python train.py --n_layer=16 --d_model=320 --n_head=10 --d_mlp=1280 --init_std_o=0.0217 --lr=0.000833 --beta2=0.95 --warmup_steps=502 --schedule="cos" --doc_mask=true --steps=18179
Each number is 50 + 15 x the weight over the matrix's rms, rounded and kept within 0 to 99. Layers, rows and columns count from 0.

# up: layer 6 MLP up, 1280x320, rms 0.082, rows 810-829, columns 0-79
# down: layer 6 MLP down (transposed), 1280x320, rms 0.0755, rows 810-829, columns 0-79
up810:59 39 47 64 34 34 60 23 52 52 58 25 49 51 75 55 44 48 64 58 42 34 66 46 38 59 35 63 26 53 47 47 59 42 49 42 71 66 59 58 51 59 44 31 61 47 35 36 36 36 53 70 48 37 54 75 48 24 63 58 41 43 40 66 38 60 38 56 50 51 45 46 45 51 47 58 49 68 57 40
down810:32 56 36 57 70 73 38 53 52 46 66 43 43 41 36 55 57 49 42 48 51 42 46 47 20 71 31 31 43 40 56 43 34 48 67 56 56 65 31 51 62 45 53 51 71 46 66 71 70 54 41 27 47 57 40 88 37 51 63 34 66 87 51 43 36 61 56 41 24 39 65 61 34 55 40 48 37 59 21 36
up811:44 28 49 60 68 34 60 45 52 53 59 56 62 56 51 74 55 37 50 67 50 74 55 32 36 43 46 60 78 48 44 55 40 58 26 39 41 63 69 50 50 50 27 40 59 52 52 34 71 64 37 60 58 65 53 47 53 43 52 50 50 48 48 27 60 49 26 28 49 67 75 69 71 62 30 75 36 59 42 47
down811:34 51 30 62 33 39 37 37 66 80 08 17 65 46 61 69 83 53 41 55 40 35 52 24 39 45 41 49 64 33 60 56 52 62 52 56 74 42 26 57 51 33 15 36 35 67 57 35 44 73 69 76 57 34 54 39 33 58 42 37 45 42 69 55 31 43 54 45 38 04 59 60 58 59 33 43 72 74 51 74
up812:76 51 36 84 43 46 49 20 41 35 41 48 81 40 76 78 42 52 52 66 62 47 42 58 20 62 43 53 30 44 52 41 64 59 55 46 27 46 94 49 69 45 34 60 76 52 65 60 59 38 61 35 64 72 59 52 51 44 59 37 59 41 55 39 54 72 60 35 53 70 52 36 17 51 49 55 41 73 46 34
down812:61 53 74 62 58 75 25 31 17 54 48 56 63 37 33 20 69 48 61 47 50 43 33 49 41 65 43 40 44 63 46 62 31 55 62 70 30 27 85 46 60 48 81 52 74 41 50 61 42 31 71 20 18 79 07 45 31 34 30 45 73 36 66 57 51 52 47 51 67 49 75 39 51 42 66 42 54 29 38 46
up813:63 56 39 57 86 51 69 36 52 36 65 44 35 57 51 34 20 33 36 79 34 64 83 57 53 69 61 45 60 37 60 59 69 56 32 47 42 13 75 54 66 38 21 33 47 47 60 38 52 48 32 41 24 54 29 41 61 64 40 37 22 43 58 62 56 93 60 35 43 23 65 31 45 48 50 64 33 19 45 66
down813:46 45 71 44 34 44 38 25 32 49 57 32 71 49 41 37 62 63 51 43 32 69 30 47 34 43 70 39 55 00 50 50 81 44 36 28 42 10 60 18 55 65 16 62 80 30 49 58 40 48 47 35 49 29 75 49 74 38 65 82 52 56 65 44 65 35 53 40 73 23 60 42 56 57 67 62 72 39 73 17
up814:58 45 55 56 35 51 54 38 73 50 28 83 49 50 50 47 43 60 44 50 49 86 46 73 16 41 06 72 53 41 13 46 70 53 53 29 75 41 74 39 45 63 45 34 70 22 68 62 32 61 76 64 42 66 67 64 69 57 61 68 62 39 51 90 65 49 33 53 61 66 37 56 76 27 35 21 76 34 42 51
down814:40 50 72 73 59 35 56 40 87 55 32 76 46 11 54 62 36 57 65 48 57 79 33 59 37 33 56 58 61 76 56 29 43 37 41 52 69 44 44 87 27 63 53 50 12 46 47 49 67 40 46 42 74 54 57 45 46 46 66 64 34 37 19 52 78 54 76 24 52 18 61 77 62 52 29 41 90 36 28 64
up815:39 37 61 31 67 38 70 38 73 50 47 54 65 46 47 49 37 56 39 29 30 36 58 45 28 34 29 50 46 59 37 72 38 25 57 42 33 28 30 41 51 55 52 37 32 52 46 51 20 41 64 85 41 66 36 58 77 57 56 69 27 51 69 53 63 52 47 60 06 58 54 52 50 54 42 16 70 59 58 55
down815:45 33 43 61 49 68 55 81 45 84 55 41 60 43 37 44 61 60 38 67 34 62 43 37 47 24 49 36 52 68 38 48 62 52 66 35 60 48 52 25 25 52 73 57 90 54 46 54 45 29 28 86 41 32 45 39 46 42 50 27 45 58 53 60 57 59 60 68 46 30 59 72 57 54 34 53 44 33 37 45
up816:48 38 73 29 65 42 79 33 51 23 56 53 59 59 48 37 65 50 50 27 50 55 56 54 63 59 63 56 52 24 47 50 50 63 45 42 44 50 62 58 62 17 23 47 29 55 52 42 32 48 47 61 31 67 26 38 56 41 55 55 48 54 69 44 59 52 52 40 25 45 47 64 36 53 42 54 76 46 80 69
down816:59 13 37 58 73 62 56 68 62 63 44 60 74 47 30 44 55 43 46 11 76 75 42 43 76 26 72 47 52 63 60 69 49 41 57 59 38 42 19 51 51 40 37 90 46 37 59 57 87 46 85 42 35 46 35 33 43 11 42 28 46 63 36 44 85 42 61 49 49 65 64 46 33 38 57 65 42 45 68 56
up817:51 56 51 38 59 16 63 54 72 49 54 63 26 43 59 52 34 57 54 34 29 56 68 77 74 36 42 64 47 53 33 57 73 20 64 47 34 52 43 48 79 62 20 58 36 53 52 56 49 37 24 56 32 82 38 86 62 67 40 42 46 37 61 81 64 67 43 56 14 35 49 34 48 46 39 65 68 33 53 72
down817:23 57 68 23 36 65 38 46 48 66 50 38 47 09 54 60 60 50 53 59 69 38 35 36 14 65 46 62 56 34 46 51 52 74 89 45 51 66 44 74 49 79 57 49 62 53 54 55 56 35 38 49 42 48 45 62 65 55 56 52 63 62 74 30 51 71 33 51 50 37 40 51 54 44 65 66 62 41 55 63
up818:67 38 59 39 50 48 65 21 32 29 45 48 43 64 33 50 61 50 58 47 67 63 41 48 40 40 37 56 36 60 33 79 37 62 41 47 52 61 42 38 68 49 64 50 48 32 49 54 45 79 64 44 42 63 51 25 67 55 57 43 74 61 59 42 48 66 37 54 61 46 48 54 39 42 40 49 47 48 68 64
down818:45 60 25 51 37 72 44 37 36 60 51 60 52 65 54 52 62 57 51 35 47 40 68 50 45 27 64 52 56 72 55 49 57 36 38 51 63 77 29 32 35 58 64 76 47 51 27 74 29 53 51 45 57 57 47 58 57 30 48 35 53 82 50 00 52 48 60 77 55 51 50 71 31 41 23 38 32 55 55 11
up819:65 51 58 34 61 49 54 49 74 56 15 31 42 62 49 51 31 69 44 74 50 58 57 63 34 36 48 89 61 60 61 56 61 90 25 46 45 42 49 38 46 43 12 48 65 78 70 32 72 40 52 69 18 31 25 53 42 56 28 40 49 50 63 55 37 54 37 71 47 70 58 27 47 32 42 47 29 43 82 62
down819:61 58 34 82 60 54 35 32 80 60 31 65 49 61 57 57 28 31 33 50 80 52 57 59 17 26 47 62 40 72 76 34 53 52 35 48 67 43 51 65 55 73 49 57 51 71 39 53 75 19 50 57 58 65 33 64 45 38 46 62 49 62 45 56 28 63 29 57 72 64 39 15 74 24 53 48 18 24 54 63
up820:55 52 68 40 63 33 64 53 43 33 36 59 39 56 40 52 42 43 50 33 62 55 36 55 55 67 37 67 27 37 49 39 50 41 65 47 67 57 35 46 66 57 71 63 79 37 48 47 70 64 60 48 59 40 50 54 27 43 54 48 40 49 31 44 64 25 51 40 50 24 35 36 46 59 21 12 43 40 63 55
down820:36 42 44 70 62 59 60 33 61 82 22 42 79 24 55 33 50 51 62 53 49 26 52 31 30 53 71 41 43 38 28 43 64 64 33 51 60 59 38 81 46 25 48 33 55 65 74 42 49 69 19 40 30 63 43 50 55 24 72 29 44 16 55 52 59 51 63 45 46 40 49 19 34 59 60 44 23 38 57 53
up821:63 29 58 58 49 40 74 35 67 56 67 38 46 34 53 61 36 63 42 62 36 60 46 38 40 72 49 64 18 57 26 42 57 31 49 45 59 31 69 35 82 48 59 56 45 58 75 43 25 56 18 74 38 44 27 18 76 61 52 51 60 44 66 84 59 61 42 43 33 65 64 50 65 54 45 34 76 47 77 60
down821:45 25 40 48 18 71 42 72 25 48 59 77 51 62 52 57 50 47 38 46 53 56 29 53 52 37 40 55 45 52 52 64 53 74 35 61 47 69 63 36 33 74 53 53 47 27 20 52 41 39 26 43 49 02 57 52 56 67 70 43 34 33 50 53 33 20 78 61 32 42 38 44 55 55 42 65 24 62 40 49
up822:57 14 45 36 57 59 61 46 50 11 62 45 60 47 61 69 49 51 70 47 53 60 71 46 47 44 43 26 83 32 70 57 43 59 56 34 32 38 46 25 47 57 54 71 66 56 74 33 22 41 60 46 29 72 27 67 69 48 20 65 70 41 29 44 37 45 68 79 29 40 69 50 45 49 64 49 41 55 35 45
down822:42 57 55 49 58 56 60 40 45 53 25 32 83 53 37 70 55 49 40 47 09 32 61 58 75 58 63 54 41 19 42 65 50 26 60 55 29 33 45 51 65 37 43 41 44 27 34 27 55 42 48 55 77 33 34 40 62 46 43 42 37 20 58 33 27 57 39 82 51 72 64 65 25 50 50 41 45 70 50 39
up823:64 46 38 36 59 36 76 30 44 24 48 42 46 59 68 48 42 58 63 38 47 76 59 62 36 41 64 55 54 57 21 48 31 52 45 35 44 42 43 34 45 44 40 44 39 76 61 27 28 67 57 58 49 79 46 60 58 41 50 66 64 45 70 51 57 64 47 66 51 41 69 41 54 32 43 57 63 52 44 52
down823:40 40 62 51 56 43 36 55 86 88 46 49 86 31 26 69 70 52 48 38 72 39 42 37 87 40 43 52 72 56 84 58 65 68 51 32 63 53 49 44 41 26 67 48 37 37 50 66 54 42 41 57 52 37 47 58 57 31 31 33 42 57 30 54 31 35 45 63 40 42 37 47 45 72 34 50 34 46 35 37
up824:56 21 51 60 66 38 67 46 30 53 77 73 39 58 52 53 49 38 54 59 29 75 69 44 65 52 23 38 56 40 35 58 78 66 58 25 48 38 66 44 62 13 39 42 39 38 47 61 49 77 51 56 24 58 56 63 48 73 65 42 65 48 46 63 70 43 43 39 47 34 38 26 33 45 70 50 62 40 41 66
down824:45 42 67 76 76 15 49 27 83 54 34 57 66 27 44 58 26 38 49 32 31 60 57 10 98 50 76 66 52 60 97 52 49 33 69 37 38 29 46 30 41 62 61 41 60 53 46 41 50 56 51 57 46 46 70 61 55 38 64 70 44 48 54 72 40 49 47 57 53 63 63 28 48 31 38 39 49 32 53 49
up825:50 41 62 40 64 46 70 37 57 49 51 39 45 35 23 27 48 57 56 37 62 69 68 67 38 49 52 33 60 48 55 25 51 45 44 50 47 55 69 66 61 08 63 42 71 63 47 39 47 80 67 64 39 77 26 43 54 77 44 67 40 50 28 56 53 46 58 58 35 67 70 62 64 33 61 66 50 56 54 48
down825:65 52 46 62 51 46 60 58 75 40 30 53 68 31 50 49 53 25 41 69 67 31 21 46 62 33 69 58 50 52 60 54 61 27 66 54 62 32 34 54 48 45 47 51 33 43 50 32 51 10 49 55 39 63 52 43 39 69 38 21 46 36 61 51 56 48 45 71 38 35 60 44 33 50 09 44 29 40 34 33
up826:48 14 69 49 49 54 53 00 67 53 44 48 49 54 55 31 53 39 83 67 51 70 40 34 58 58 24 36 69 09 32 62 49 49 53 43 34 66 48 48 45 72 36 45 82 40 52 84 58 43 42 42 53 74 74 42 57 68 25 53 85 32 48 65 41 51 45 44 70 44 56 80 07 71 45 53 36 51 75 51
down826:21 50 79 72 59 63 74 35 28 48 48 23 61 76 52 66 45 54 89 58 45 04 28 35 82 67 36 56 50 49 53 67 34 21 71 48 25 61 49 32 68 54 57 65 51 39 50 56 39 51 66 26 39 72 83 45 41 73 37 45 62 85 86 93 50 29 17 59 68 40 73 52 33 54 51 47 51 35 58 52
up827:51 54 63 55 45 16 59 46 70 37 33 45 58 50 63 68 58 50 77 34 49 74 70 39 31 42 09 41 46 41 46 43 42 69 36 67 32 67 63 42 86 62 37 37 37 81 53 42 30 50 53 99 57 64 66 50 64 45 26 40 35 41 35 44 64 77 53 47 53 41 53 28 35 28 45 56 41 46 58 47
down827:47 46 64 64 59 49 56 67 61 51 34 48 56 49 44 75 08 68 60 43 47 59 49 35 47 46 56 45 66 70 71 60 51 72 49 61 63 38 57 44 55 24 72 52 40 80 34 36 68 66 56 59 36 29 65 69 35 10 52 33 16 50 41 42 70 43 85 34 56 50 45 61 32 66 15 72 36 44 46 46
up828:55 15 75 38 73 43 51 52 47 52 91 44 35 44 70 41 57 23 74 57 54 59 39 57 26 34 51 15 76 47 45 74 25 57 33 51 38 64 30 36 63 45 58 40 43 55 54 62 72 68 52 55 62 33 41 48 61 42 19 57 48 52 37 59 54 52 57 24 62 59 40 71 31 35 62 32 40 52 52 61
down828:62 39 57 33 78 46 49 39 40 69 62 47 54 62 50 11 46 40 85 62 43 40 56 41 58 46 59 52 74 64 70 39 14 59 29 55 39 78 35 41 54 45 58 60 67 40 47 53 17 73 55 44 06 28 53 45 40 70 14 21 76 37 44 33 69 68 60 60 62 64 49 64 30 51 68 18 44 50 72 41
up829:52 49 57 48 50 49 47 52 12 21 56 52 39 27 46 56 30 37 62 26 28 73 81 42 70 49 67 42 76 64 38 60 60 74 40 66 56 69 46 31 57 55 37 68 55 55 54 21 65 42 26 60 25 61 45 29 36 55 48 51 32 59 54 47 57 50 42 97 47 35 35 13 48 62 29 34 61 66 85 83
down829:61 44 48 43 54 57 18 57 47 51 49 52 29 35 44 46 65 51 25 34 40 52 51 46 42 64 42 36 57 71 57 44 57 67 56 49 67 36 72 44 26 72 52 56 34 41 51 06 47 50 41 34 58 29 22 23 41 65 48 57 60 34 27 47 41 37 40 76 40 57 35 60 46 75 41 63 35 60 40 44